Part of a small language model's weights.
Size: 10 layers, width 576, 9 heads of 64, MLP 2304 squared ReLU, vocabulary 36122.
Architecture: rotary positions, tied embeddings.
Training: a variant of SOAP for these matrices, 942M tokens, 3592 steps.
Each number is 128 + 24 x the weight over its row's rms, rounded and kept within 0 to 255. Layers, rows and columns count from 0. Numbers have three digits each. The size before them is the row's rms in percent of the matrix's.

# down: layer 6 MLP down (transposed), 2304x576, rms 0.0415, rows 904-972, columns 480-575
# up: layer 6 MLP up, 2304x576, rms 0.0415, rows 905-973, columns 480-575
down904 096:127132125128123050105107162163144102142080136108106092136116140129144086070177147112136117119133128142120170143139140118136163115126121117105111161069090123115148123107141123134130124100107131142157167137116133140113078142139111151121159070115126126144097132113122103129173146097101096109
up905 102:126113105167132094120157151146107139144127161102116168130160145113156157155147104157175155092165082115092128110153128078156118137115114113111161131095125103198123121104152137128151146129167147142142115144103147155134087145130129148133169101091158092104157128132188168163165143113160124116
down905 102:112128143114187104159122176118091101120180105125114125110115097116175130114145139163133162135113108131150136176139185148106150112116103097128102128117141129130120122100166116159121127133168126122143075107124119140158125125117103129133158175153133104138095121162133121143113156119126145153
up906 101:147126105106097112156132140143134133123150116127105140135130158105129131186075097083124100168190125149109115127097154138134096145131099079153148136185117162096118137110114164125069106119104132105129148142135088076121174145107105135105122170178141118100148103164144157083119124144136126128
down906 100:078142161138145118134181148104130096104139135071130147118161114170131130101144158121134182150101148126098157145120140127148102162141127109160120149111127106131177118101079103177141124130132139159079131100134103195189133105121138126131137130160105130067144152114100099140111141157130171111
up907 117:142141123196124106163122111105129123124151106132195067078128088155160115145142101145106130147110139138134137099148152105143152126131136098122191069131118152101147136144122136107083131136093129145186113129133118126106127149117137147134114117119116112079172163113090155085141133142095138091
down907 107:104120171138130116101140162109139099137142143103145119120153158116125130128084116114125150107135100093100104097146123079114067164157125147149099144133121119115118153162128172162178076094123110140071094115133118146127121126094129117124158133083146161134156126114141144090099148156114100147
up908 100:147164134144112169185146121144185139084144116135156135092148129151101103173158176128109137117129135114148118113124139135180138121133150131127166073143094117153133131145146140094126143121132131128146143143120108112103104183090109139105099140144113082075106119130126183135128116142136141124
down908 101:120171170148124109139145161163078133132123133120125156156161110110142169127115076132092175145126160092098145079162142149100126121126082147144119109125113146186095112086143142108157158127125151120162104118143133145130127088128126090100129110091125114118123137093134117144138149133133094209
up909 100:126127114086173133115152122145130158107140119185136126132134125106139077136147095133127172171140143146135146150096171108119166154103165131115121077150107108123100146126128135110136103088121148116091106128102150127173166126159157106116115132146183101099123185129082113179118124141089112132
down909 101:118067133092148136151140130130118116083141137144153146118145132153116118174115128148129140117122179155108122139132166111138099123116128105119155137078133143110122086118170150141150143144106118113134111138113141132121139143133157140116173124159142091109145155126128109177142108125121116155
up910 109:095107165174149144133132143091077143142114118106140182145163110148111146137115131149113151147122131085154109105148145120085120173113117115118104161109139119108122137144143127128121055169135132142126094110109151154149110101118132135099134132109123106116139148120153157137147122107092167156
down910 110:085101132145138134094144155120094159110143107183117127097115157133080138123099091125116106139135121105158107131103087120126111125165165110116111140103146135154157123120135132173105107173110125132114136130161142138133130121098130124106155137147121133116144106112106113162123109090135140119
up911 103:135136130139099117130147139107120177112149126116107123143158141126116138123128127120137125140122133153133145120134125123135148094131143158148105124155110146154118160125123130147165138107168149133096113163100076125134156175157137139134145108112105140111193121133161087102095145103146112163
down911 103:121146144129099162126150133101109140111115150131144151129123123152126125121134109118165145161119130065141119148150157099099140097131146137149139137132109127136106123110137139123078130111097089127103126166133111121130108123135121151182176135127110163128163129136112146142118111131125124120
up912 107:113133113143116149126113172133124072137135113132110120170101133113133125103133100116127142130121161110146114117119129098138119157142125166143110124137116114174125106117148109115172122142162189106139066125092117092155109155130129159117147142129148166121120168091133056135128118151120117093
down912 108:146098165106147123149126124132133165140123118104146139107146132165153127120129131150128146124119138136093154161142074134133111096108114095098145099139129141139138109171129121109146130135115107110122117139141113139119110134168166095098102116150127109126141126139168161144130123098135150142
up913 091:102127098139167111143077126112126107142090138134131141100126165130118119082106132147171118094116136130153176118132161106164120166115144131101103110135137116087120140133149108147090114165143218087125142094132152124143134153146177190108096103140148118135150124093144175122067148102094144117
down913 099:108107144108117172101123117107114119144122168124109117097143079122112136135166129124146114112133138143164088105147111130137070154129134101133112109136183149097134090161160149085101131080140097136190084119158145135111130118142146130147121123080080124136134145115154180161153154133121143121
up914 099:146121098098111124122116149127089123131175118095145154129136157141103138090109090141108087106119130077101116129141143119151132109138122156124158153140100132130090162135105115125133121105101125151113066146146115167155129197124131163165140120168119179159085182111132097169101131131109153107
down914 097:111127133145122116120140144127091105096117095145132121110119167134160101126147133147108132173180105165109128126149129119102139120120106131157096099141154132131101117148133140148089131097109154072124145134146095149128203134133124119117152169146081111089148154108145078129138137132114147131
up915 087:097156125199140147144146159135144127141126112152114123144147116169157137125155133130172193120162158091139104144096104124140149172125134152132130110129171099131143121141130138158131130142118092114125124143116145126148107100111137147117116117121116145104155143101137159115146118161163078099
down915 100:070134128180140128124136169149165110103142148116130139116082124083145111128096123123153128137122125136145115159149133140107100118142127100084101156122121140123133120103172119076130135074142153123149112165125113140127138127113093115123089121105140131137113122124159117132123126122123126104
up916 102:101139140148121151164121091124108119135113117108155128102154174145134139109188120092157104114160188119187092106122106167141144163120103090134152155128144115083157157097122122098124111155131120108107127122121119126137125073113160125151102143064088140145124140137118171115147126119117160151
down916 103:085110119130133145133141146132087113131122149152131170137099134174112144131148126112117170146149120126183132122115128150107122169178134104147139156151119135124142148103106152157093110154127138119125119149121146115122153115148110133125108104072146127133111145115099167153109127096175130129
up917 108:147129156134115137139196127093143134092108102155119152144080125093151160123138135127134122170128094131104124143094125120124114114141132122136123116137140105116135120144130071124123133100120113119131123130099152133164151113131144140148107127148156125124108123154121128100113104152187112130
down917 094:142137153130129161167188158134107125105114137145089145104116131089094131087118125071114123154080121135124126148118144101144132113125107136122113107117108128088120130071117137153118145140112090186170115157105121105126181121102143151105096118067101140153137121096165145101158097144120138163
up918 111:081135115131116120094113138089096098143118099087136139073132141124113104155107145156149101096151157127108080080098154142137151135154170165138130106166125164124114138082166122111139167146109149150101166109139110099091178133106129120169136160121098068106147132121124143105162100102135127139
down918 109:136157176111108149111172086101123122104112111109100162108153116135148150130144137109131115149183092149178111154130104118113106150106092147106098105096167148104128108148178115121082139126140087102128099114121113119131129156100125104126121182116179071085115116154137159128117083160130128146
up919 098:130111142081111129115155147111135130135152070153110143104146148139093139138108120120147154116121075118101097123112105114146173159115115134121141135122091150129105142132158103116171078137119106133156112141135092138157138136124121146131132109087128090128145100132153077139108105125126121090
down919 102:074113128115100169120139159104074111139155175116129120152149130126134099152166110131092112183135130134128109125102125140140147120103117153124098162093107140181143135120118133148096146105137136156142153102133092142124168140126125097125168128111158103147130128148115184129135133114133104133
up920 096:133117150103114142133176119135114117190147170088145110120138120113118126111132111088109123124071161118071131113129154176069079135132124122126143126148101119168122134115113132115076132130133120155174219104112163101108174146125148113121096095132105121113113119115124164125107128105130145116
down920 093:150142124137138107123162124135140083118111108072105135151113129127109150115158128131143110142117160181155115117135117142201132119115128119114104098103121077130086119120092131112141166166174144124104119102153177174137140128098105118147144144113093106142162124118119144140106186151100137158
up921 094:116091123125118090152107117130113119154139075133149122119121135112083110113141108147165191141170079119137135123144099129119104109151134084143115127102093197118149122122113099132124167114096148132158114124136152132154122094071130108132095153129155117136117132148146110165128108147153134136
down921 093:087153154147136129140154122085138110086149126126122108117144104123139123114141082174142109189131079108114105114105112189136133161115134113113125146113126165129135120108148128105147138118108152129105142101106189113141080146108122150109181098130156129150127221128118145133133101116141082154
up922 098:107156075149131110137126115139136137096122107124155125113119109085154143131144152084106139096140156158122147148140099160110169106137129146116126086156119137147145174145103163190136130117191180155123101132099118129138129113165113130113114120153119126110190142131164169131131169133074119098
down922 103:148126096065139163162091153144096125094162145146148074091164129146090110132089117147110113159071157107118128124089141145139146111131115166120146081158137122125115128116144120135123122132158111078153155079143124127131136074133124114129099129131127111137128124113144115162126096090102122118
up923 094:137097124143142127149128137094087131152115136136127131095122079072125136130137150121095157133089120114104107116152159129136145149118126145109151113113141099099177169122137110123091162093092098088119153115159122101135128163162138151081137122119129090090145150123137162157123135136142142089
down923 097:113185128133139118165118159170129092128118104124096133158136136131143133111175128133126134161136129095167155072119114182128096127100138154152146070158103126173156133098125144135101082131132171093170132127153111141162178172083153190109151126154122146138163143117130077095096141130106152106
up924 094:128131120136154102132181072119145148142103152127102097113143106087160124102082132159119119142140122131145118135124128095150110140116133127151123091142140121102166068070123154144108084117154129094130130103187157123153118127130146110103122165122172092141113128121154136134133090072121099156
down924 102:117190086094159132153138157164166142144165115137143106102116121122123122110115092131148152137106152141122119110121140108144146150124154116116143122193123134149160110151129155095096124113118148148104143127108110123177138096089133157128147135174153132121123120097137132148173107122096112091
up925 106:145084125149132057083167132148112179137136117135125076079143136133184143161142124115159115115094146130108129102164115137138140120138145139155082099106115152114129108132163133102120162107116103125175111114140170064098087111142135112136138157159154106133079154106138133110095100137151150155
down925 105:123126124107113116106122089138111147149130121117099149098113154089126150122147141124146149166147105148134154082107102133117150141130181108134095154123133150094140114118162089106130113128105117108156082121076101121134098140106148097137118133107122165125118108119128101130177135152115090141
up926 101:113069108143139160086122079148116123116120154108139151126124149141123131139138142124165126149105139127138131113109139143080157097124158136154157112095165159128157134129149119113129122144165112132163160114138110091122126123134126088129115106145117123131136171102155157149178141086151103094
down926 105:111092071093137149107109134134146120140078116151145132131154109141133148164120105122209146137095129145119144091131126143133140136108105142116142147160126121129142155085105121158114122138120082144147153164123162139112112145133123151114147111099117199139116126173128096189099102162124116138
up927 102:105151155172116102122142113123122126091120111144114110163134091096142086134120170093132105137161098135084149165145125139114176147157102117166107112120144100115105106092142178083091134067129092143143122179143118095124127150102140153157126179131124114101135116139098125089135111110122103101
down927 104:158137110106141145183112112138154110134147095099160135107131196130128113137118162168105114182102114100134127144101131130133095134074130127100162128131141111119137112150153121090146126165098112136114097171123128122081107088147140126184118143102123135155107104122164105107148118136121106127
up928 099:129146139105089128136126115142152120097096159138130130114136111082158088132111116140070146129128111168140094150124080125145112141146145100116119105120165111164114130175144138133097153131158126157153162134147111134134125158144149149134107108135146132154132107123136108117132121154147129125
down928 096:053121127123123135127158161136139116173107166157124126125124129141155168153139075160124141107183137122155116152101127113090176138147104105102126090147140149144163118086133116157107104114159111163103120102135112109153150163115098083129099122180135138143117163141131105153132104108109127131
up929 096:126103118122151109107149144112116119073129138120086068097134122152101144150125093099098118115169129121162090100142115134107075124123114115164086128099110087130131171107113120078108112114143097147126092141122114156109136091130151126132138151149169121173115141157145176106142149167137116142
down929 095:177137113091125123129087140112149110138095136126093075103130133146123130125081117173146189135146121119117123157143107117170122156124152101149113126105157130136099123122138131140149130104116146115122119092169139142112150097150126162113137128150117143186117148143101101137068110105106145117
up930 102:104158108195136160130096130149132141161165111134161078125144130139156075166127185127112111112103155146091161114146126129095147132144141113119085153110158084180094142101091125108139120132093110135137157114115109106080114123112117108115159096123132107116127129126110104141141112142102175119
down930 099:124123123116160156113124098124121088128170143119137131127122120146108131125140146054106132149145132107140134132110104130114141131099128153112100092158099112129143165094166114150132143104127089133127110171115110144126101105111168143126140126124169102161099152089107085098101124136103131131
up931 099:110149130147148104104110130119114142111128112156147122138144156146144091118153117089084086159154118106143119102146115136140139099153098184143125114101146103169163192121115121149112112163096086133098110161095123145093122112108138136146137161148136135136132137103135146120173163143125136135
down931 104:108117155125133124188154196147150125130162116104097099127150084176181135071104130159150124138138126155169122124162118141128127109156096144162138116130127147089137152106135164132121126156148089131147130133132118159162123138176107123111103091131105121100126140102093119113149151149126124113
up932 097:091102157106132114085157123125100102163102147123106126097128100145091113115139149097108096121169132118143130154125151158152119116143112176117136127112124191144150112083107139079118149073097125103119147112168130115137143122131149111112134102101106148147140139116134092138194176141172124112
down932 101:111080110082195155108122137147132111099087127156122187109107114174120145133144072119145135154147138148151102103141119129128125127123107099126095112116169132113122114157123094080117169114126142103160141120159102112140129143122115125110148145122149121164164122120112160106169132133105168137
up933 105:169155139095147155171165088089113127138137110122089166139147153163152131144138136141086197087123154140098141097130138147122124149112152125106154139097155168067130127111143159157153145105183156145183170132135145168101140096147118152119108112194129123089130128142153120124093119143129124166
down933 102:095110134103113140128128103161111106124167114161113099079142103153077109117094137155113178127154137134122098132147115103118122112115153156105134111134112136116115156170105095154146118109127116100105135162090088127162097112140105183102161148163171146142136099154131131159125085151079155119
up934 098:121143121138114091095144103100111166127159170139173132147114166103117125108146131155108117097134129155149139145136124124117136134106154130143138158130125122172142107134104107079113140128130154129139180128113116157127150131180164094112178101137125086115085136120171116146103164121158173116
down934 094:094148109134126123132214162132113112177087134103166113147120121139172139153125095114142160128104125174138133127089121125147110121132130099110182131136114081164118154138102123114137140087144125105108124132134172122117142113127143145100095144130114136114108146171123088101144137113123153145
up935 103:099141092146120142138120106103111145123118149117127095141139078138165123146192151170117135128131119111120094105104147135114128154165126149129143111156111117145096157144110118118141105132108174154178126153126146157145112148077110111128158151123092124094148161097171103149097148159097141135
down935 091:104173132129160148131128152136149136093142117139113140125164151116104146137100121109145126069093152137126100154151099111149113107061132119083141160128115135115088174060105119152105163105112111150133121148144139160097140140142139090162105117134161126113159163101103110108126143087106132124
up936 095:157116138121122110088127105122114141115097126089125142138100129078120151126163115153138087122157119129149118109145134125157103134150144146096102105162124103149103129120147157145117144138096115118144178139202114141099145153169095111106148099140121150123135132129125121150121142106174127096
down936 094:086105147109110109131126160149150118081158102148146073172074110135112088120124141129147082120128155170133102146140126155131166113170121146138127149192145132102138117094158119095111128130131172144105112095151128118111145123110129108143108112059140147113146111104132076134133109108152149109
up937 096:124187133137128136132160092094143146155110085115100118151126103150108108128163143189077160094143130121145129103107170142165126100113141159138137153105120129147129143139112099133112139079103115073173115061178112143138142117157129164131088160088157110112159130115137065191175104111100131104
down937 099:093148072120111111134155176131108164155119134157106119153100099095107116119084106107129155115115140108122111101164141144114160138172122140127108088132147138146144113116160053119169127134120128142123125087125167117111126129111147142112152099132160122111115120121128094139162140132114073162
up938 102:110122094121150127162102159124133133147118121098144129141137157148129167100119121147097128105140072113143110105138107151142068131087120120117153117084107125138151153106177146146164144145135120129133086106114142118136128120139109127122134091140118112113112135118116137132144136104118136101
down938 102:105157142130124117141104138116094116123095151093064135163113122152137156104153114138142137149127131115096132095084132105150164125151125121126117125100125062137148143127142129100113175137128104161142156101103145126090127169157081096105156125122142122134138110133096174104116144150128147127
up939 111:142146153095110153152123107121146151109091153129147145123088135172089128152157137081094170146138114112180103106132146176139129103114129140124111139140130177090102108118115152121135126115151122154124137089128130124178144113108141170152134124113110170160150124158124123143132149133077115157
down939 106:125083154156118107154126161127107166155107130133138134124161108119103104120140109075091129055154143132145104122152130099104125146145132116109080119103133129112135104145117112128101148086124140089130113137129124125144082148159134171163107109092092097151164098158102108167134174117108158149
up940 104:116163122134125103118113113087118088119125146123123164117131148092129126129090122130119125118124099104116114173096146114078115139086090182121122101109157113145182085142154153121125084075138157105116113138088144130110158152117147139109111107111151126118085125112113119098137141115115157135
down940 105:112158133125120182129138135118106151159130132106134129130117147132163111136097126181130141107105174135110112122135119109147118116134106154192165172118179117116143134112107120156138136102123143126144118141086132146112105099158101122118147103160170165079131123127129129126163109142148103133
up941 095:152147162131145113119145137104112135108168124141086139182119078119136145112068109139118120130124125135128125105082154124140115141101113136112157116163122139119152128119142109130144106149106115145144142121095101120136141151139107130106099143152138099140106128097108151105095107123147126155
down941 096:154138125168122148113083151157142127138146154155116111149113124101159144165134113123133108130122156100088103144141135153105126138153133144133150149124131123131103104146119128071132125121175173121168087134114136137133124117134148077139101088131147171120071114110151090105098091203092102117
up942 102:081129129110133120132104097133127150153091119119135135131157149093118083099123124119137124120099123113101124087121079150115120112130105119123151131121115127123145123128069151093129127146142141119162140165086123084113132145162169136098106140092157088107115129082138082087144149097130145153
down942 102:137120150138116126111153151145140125112110165140118142109169101117140123115120127155179120156146148124151132098130131140141121132121136138129094135144139123152144136126144141133093162153127105091140114121095130121137124108142124160117166159099174186104126113085141108126098125094140185130
up943 103:119105104110132152128104134138096138128130096084119126133158178109131135153064151093124152166144147123134127118116133129168138177116135131086168150107123150149081118144148107141158076093164135112140119157120100117106095102120114152159169085120125112139092146115139164126128110116126164139
down943 100:130149147147132174106090089157164145117124179083123092164083138122131129098081163125103099133113141179109163100156124157125167125102138141112112168145098131156105103133101147158129166109156156102113143149148120110104122137163158109131133093142138120088151103126138124103139096093164126089
up944 089:110150095153113133106152183163087108122136148131130108124146138121093148094106148098151116132108144172138146150117084149121091106108112134109139102119091126139110118150157147161136153116134117113134114134140164117144179121144171118143134120181111145135114144116134131167127094141157097113
down944 093:141147144149129123138095082109083110124091090106145168173113128097145111161171071114124144129171154166142158160130143123087134120115097145162111091107150105155125122123131132165120156132173091160195133132151117125112157128119126139095122156089111095124139124175117066126129178083126120140
up945 099:113121096072129135104104117096116109135150083119141137142135172134100121120145114129114127158151143172141172128132115101082092150126142108102119075145151108143158148104109125102146123113114123117116103160098156132141096115163122096154113103149108130127091115129131140089136129155136082105
down945 101:103154105106140174141147153092142165144096131092105119151168120127087104152137118119106079122131144145167176146099149120084104105114122141117132101167190138136154131143123156114106095129166143112107155147111111114091117161147154091127147131134119146092124088128094124104151175090102109151
up946 104:131116105147117117159082086086144127111171126101154133117142157101077135142135118141082054087136090140090163111140159139101157156098157122137110130150135131157142123119131147119116156086140119144122134084166123154095128114102108135104124111127109123130104104084133160134132102111134112121
down946 101:092131137122154146142118097076109126152111155127133164153147114106130138182140090124146150129122109131123140124152132110094114164112170136125083122172096105134117164094120087126186104107131128110134133135121111154128108106147153110148129150117138120162162159143150121134129131126124134155
up947 100:148127144115150140147149082094125104096135158119114103144136147139131127109111151111138119153172084128150124101127116125114127110143107135145120112097117148117172082094134108124099134117142120133180132158111094124123079112154144134139106130129117084138120146113129103156126134120137111133
down947 103:123122127142178125155096109135076128114143143101125090109120146134153138156170139127086158128152087119135153102119163074112115132148119159137138123109084135119117129118126113128137142110129123128120164149133129096114142155136095091123108138143114096117097146121105173107120106126148085148
up948 094:145125131117126120116136080120091165114124140072150132179148136149084073189065183114139126124157123143127108140097113112138133162080130132183109097100124132090128102153091104123072125086134121126142130090156091120134150127107129126118113113130155141138108138133155146105120152144152155135
down948 094:124181118125152120134106140131124129123160119169169147138176111125171131169085134151160125129102130138153118108132139145133133174170144138140145132142097133094180089121108177148123092126139133110126123148127157146133142139116168123145153153143077165126132131151062125126139092147155105122
up949 107:124147112128166079130125201129141103119125125150144160140141182143140114144126117125102164156115136068079103111089144120149146145112126120145059132150105145156124152155139120111180148129131115150104122158134163131096131143109111128132151097137129137153166124156122133150127166133132149111
down949 105:134086140138135165112159124110147126113080102125145152137161136073119070138116133121132096118098134108163093107134160163158089134131160126162112106139116149117114150112142127119086077122170121104101128143123135129137133149153142106101146085122100122097118127096109141116138083115107141147
up950 080:085154165126119145127120145129137159122133138146141138102128144108144158097104095130098128138120138116114130106133151155136119114157128126161085166116118120121128150145109133101119142085113133169127142099150120128136158134130124152081142109125132125149129174142109137145096157128104088133
down950 091:127135104140172106140161123150135132121110143093151110161105137147125136118160115126151143150106122117155150116123130122150165149098088151081188110124129100104128091126124166123121114169096106115124104125132101074116166127115097111157131107105161123134132153164156079124124134150165146075
up951 112:135092140135130169152148182126130141125121108096151110126110149097113123132109142146116106150128100103114107104144145115090115142124148159142097149140107134123125101117152181122135106140108180108107139114135156131179119147111130095113162139167155156115147127134116139108127132123140151077
down951 109:134099152092175119119034136124131136149106106150129154143105106156137100137114172118094116120161121140140075133099087100112104132100146085138157129128167123108118141102119111150152142146130132086107147148099134126121114125155116120153123145092134100139134101166071108116077134112135109142
up952 097:133088145146127158144191165137104103154104132111104154132138153102161117129155119106108131146144159130106170129130133117127168133134119120133130141129102151145122133170114196122098106168113136128144062175093100143126124135133142140155156139140107128144109144142138109096144151103090145162
down952 099:159098128147154140127138168111121129092112113138144117108142113102115089148107114140120099148137097100096146092140113115122115105121133141077164101116110169158136132083131142123083130142111128129105144158135117127156101125117133121097130119134111122127138140138134100137103150175130101151
up953 100:139080118147125140087147112149083119124155142116129125125096127164143174124087131121140144090117124112162116090134158085152115138144140110142147139093142116091156129134119089120116122125160107129131119150144104155165143130141140126158162118145146144139121172149176149121162125160113108148
down953 101:135131147111151162115114103089087132139152156150128098072123126169159134107119095114123142124074148122153127094133081105134094118135127122087160112140103116139125114166108087079123105126107160107150098141120153118140127111147175149143131122141142145137134162115147131134147143175155101135
up954 112:132092116136124158088166114121098147120145115116148122093110115110147112095131157117094111147129120084129171073148166149125160186118128125158095147178109115144141107119116129110138104106130183122133175141164121159158096146162113102115113080128093148124115134109149145191132115095126106099
down954 112:111102160123179178142103122117118115112117116088142119100115135106092125089158167127146092120165109161121105103115131118107121112140074159133116089140151121104101131139152102134117097146103115099105099148135097112120124134120059112136118099169094085119123108116125123132138138115169130141
up955 095:115088140138118119126120143148146144131149136147129156124146165103118117133133146105121106120152152098134118126138107143099092124115122129128132127123110155099137136121165122133090125129127152167116103097138135149091114098124125165138106083148146169118158084109129176157148140110146129108
down955 099:106104121114147103103149112130120149111097137117080144116141138056111149127146175164130107091144067168111161135099155137098130103148145118163141086120139091110120120099118177132102080090131131082085160138123166150126134111112107107124127148107151083139133146135178158153118102101142168128
up956 108:158133106152078087139113139152111172128115161122129123122144105116110151143113116133153097131141106110090144131130088116119092172127131106098118079102121102189141090138109127161102149120146142115139103160121154105122118166124106079179162122122166125115138145170184093146118103107147112136
down956 109:146135149159173100092147114157119106103111155138111142093110134119153168096129156121100107137131121136083170096103153141154171176133153117131186152104152150106101168150134143128094160119132074146123129115112136138103146115147119142119100164150142110101116107127105110128099132148182137093
up957 102:137120126130140103145100154145119164145146140174131136131123104118173094161154111128133161097174114143134105090128121121124118126138155117095114132106104134102145105090114139117102145127100099165122184127130126139134139135083107130148112138114135099150097129095105114165109129145086173157
down957 102:195156145128125143120141161181124164149115127130126129130126152103125107115147131145150113145144107134130176163107117120160108142087097122154140152153089178148164100109149097124105158107115111148108120139092125110095151110127113132143073122152152100110139131151108149129122111112133104140
up958 096:120137134128141134100149145082150124094101162115144095129133128123182138099140117126136171106122145129076130086146121090154104158141102133097145132107128136185100109146144116126138120110108102112127133137114092122117125142159120187132095100103123130130116145118100153120122188163118099098
down958 097:147131158155153122111133130119148139146123120171100167100147097161126091107090140134148138144126158170093108163067132100146121111151130122161067091131160141135153139126142076139094129127133116101159102130119110130093124101170119152126097121110079126126126115129108091191133154167125138113
up959 101:165136130133140089120090143128139115079162135126102171102066102150146150156113157132055128110093153106107164123171099103154110171159083110181124121126135112102122135164140148118093120118155139072126100091119144092149146140117153135168144157113112119145140124187117171146105101126098107140
down959 106:138110106139151115089127161120160079106140167127147140135152207122113135132153138149114118106138120154161086135134130108114134138137153131165120131130109105157103130123098092119138129093145171156127102095147145176142165163139171130146149098164116106126136108123187083146135124143146110099
up960 106:139150135148082141101093133123133094098087115149147149105133170148120134121141109107188120153108115126135151131103132110140141114170155124134149108139134130172164124041141123162122155142155145087183129157132110141164106143148157112089154110107162088127143110163144111118132127143146140150
down960 104:139133167126110151071150108103105123133116164083107174117113122162101148136115158107121140127161143191123142143110072161157091170123133106127104127135122132163162102134151072116122144099140164135167121082147149114130098129114128122114136106110114134131152130114165150152108095103113154095
up961 094:156177123179119149108089093140134144161115147085139107149083144085127149124110126119132141164168128096120137098109120133141157086140158139107156143138130156071159107130107117162148135133124087128134138118161091129108069117152165140119081108145106140174078128103134154142148083123124071142
down961 098:141121134117152136127130122155147121109127115139160142110124089091142154145104173115088141131129116112112145139141146165139132147110147074161135152162131122092171129108120110098105174085115123119070174132173127120149144108143120106102134121127132105113102119153101162108078151115169138136
up962 104:179100120139125085157153193137159140094095125121140091137085129119140149070176102169142162141117122124132081154127106120122094164149095167122168159155121086166123160158105093169107136084111121081158104095155095165122102126121162159152133152082087136102114108131117176176169146121132140133
down962 102:074123119098115131091144141097134169104164135157171152199083102156160117160122087133154133124109103100130161099139131121123111153101175161126124107108135127106150124117102120142139114114110140139142138158108157112108129168107152121141065152141125133183115163146139128121094135136141117127
up963 100:139156136133154112113079166121132178116129098132151134125097168085106122116142115159141148112158162125150112119124104147151127102145125155093126150163111151142147110155127136092130117110154146123082112147145115153132136124155089118128139145148187123106154140141166118128168130141108132155
down963 098:173122093152086082135123078133085134135138109115124151138145106127095157147111104105176105136116122171124133112162109121096118168136087141140140136088131136113139132145119097144130098160101114069162136120145059120071085135120127093085164129091115174132101124126128162114138163159116123125
up964 101:121109119144139146127091182166130105094104138127147111104142118064168114144103141084145145135122137128151133118119152121150140116143101161108139137092123166129152132124099102106092111151124121128167078104149158141111066127131119116157135136115135163152084151115156140130077107110129125098
down964 104:133153150157116126148122137149123127169125183123133137112093085121134140138111097120113094164117103143116148106139165131121154089108133135143129163095155121105171116095113105106115129117116129138100169116130113133122144109109109118106145139095127097199138132139107152129126108121069146157
up965 086:132110123143088117119114097154125137151153096123115165123161147104158162124110127111111144121126119149115109095108131127132100108148129092135116146108097110117109124134138136143126111165112150129127134089133097109138115122106130141131100149124166133095144091126154117137142122107145085163
down965 094:127136113114113157164152116112108139115155135113128135099134092158144099125144160119122137145153110123095159124145137130141143124152174147110130157142147088110112149100129106127120114091075094132141146144116148121121089148150150148171141143125075130122160091164120099099112133143121152130
up966 101:141106100122145134110107148116117111126171077138165121123150140125129107138139109150079148138120143115160083120121140150096147122142132131100059100120137123124138140101129123152100160158088084126111126112117129165127098060158123120136143113130124151086104154116117119161157128107116115089
down966 103:123080150147103101102115065105145087130087172123145128127110117113107116120147135133091168140104157125114156149162148147102167106144095174142104128126135117124140147125106137153147167146111142110114117129149135181092105091121124102106140100117156146122157127114124125127127062162160112128
up967 118:154160122145101113135156132157110109106164119131173072169119134094133122126113149171117125153160095151129131114142119152125121128130124106105137178155100129061142163119132191071142141117109121130167095172116094107163162120125115176127134131160175131137125131129146176114144136131136102152
down967 103:146158125104105107096197086070139134087141107129127128153136135174107144176113079115133140151155117136122115143132155174157076095175146106169136104152146136105137121156091137103084136109117084126147122136133154132095101118141140160117147134113155124097122111119121159106183132103179103135
up968 101:138161135076119142138149181099135136129091143108139102090148097102113169118096154130102115145117123146118106132081089155109165102115116103158090116137115122142103114123091157137091134136102154118121112132118151095123109141166147101117145118125114120148176107105135123147081146108090135165
down968 098:097114135162152112078135102127129138133084073127118118108119161117080114151125134128096157095095088141145123095123106112111156128155100126123082097111146141090129134115096122131166123135140109141117151136144112120130118178119068111148124097125135153151105157124142144095137135114097137176
up969 094:119123139105135129145087109107101113123096115152097162111121132113115113072121107113088103149132114086131116133143177134097132121163175090106161047138116070158151096140113115146107137143136085134060108122136136158113154133091129081123117097111168151170107163117105150144168100131120120107
down969 089:152133136159153127115139158124175142154120148119154102113100113142124167104133124188147144161160146110149126132129148128131119142148167104169108150128107164144122123166129115144165154168144127123138184112112159144103142113132133105139148114170175134115125114153114099107124143106137159129
up970 091:113142112169103148133135131093172127108105129144095151122112102175167111163117108104132137125156138134084129099137122103088148092148183113114104114121149167141117154172123084163148100122152125130090159111107119143125155115116168116182113112099178135096138150086123131147150165095116092131
down970 098:106080130067124092163098098150117147118147119107169151125122109113151157085160142169154127126120099090117160154101157133161149159154071155134111125115127092120134124088131133104143142092119168163139077115131121116135118102127131127071143125125093174149166134148104111162123134094142120129
up971 096:112114160143092155118139163136173112146100166184157128178167116136126129161083145154100099111094120138115138132120159149085167184127106145116153127119122121176138162099143142135143149093116129114093112130152109140117144144096157120136173115135125154085138124148126143189146111088114103113
down971 100:087123092084139102119112148116143131142138121127090173149116109177097141105115138090101103109101138119138115117163131107153173174088099069106120136136129124140168104139152132124145114165118110142101091111117138115140131123088158149136134128129164109125156121130113124106088124154126094124
up972 093:133117126113144138133106109141127123161129135121142130113141124140141091116163110162147120116154067119157150144137121094104130119139138079143125098104116108170107091086120107121084125082092178145165151132176152135160122121112183145105144133111163141137111124094117123154118179113103146136
down972 096:133124130126109114131133113108122151133147201121129103140090100100126116097105123131143147104097146104098060094108155128139107108106166146109180126094111126123147105133096145125110144148153110094110128093089131134130108136100091155144120126130123095142084159081138088102130156113148133147
up973 103:154126139157164122138132108173165084147157134113096156117158119145151164136146118115165131161134091117163121147125119098108117153130117113125096157100121107090159124121072124153172163143130128157131110167125111095150146128124102155118133140145100106135145119101126130133145161135145098091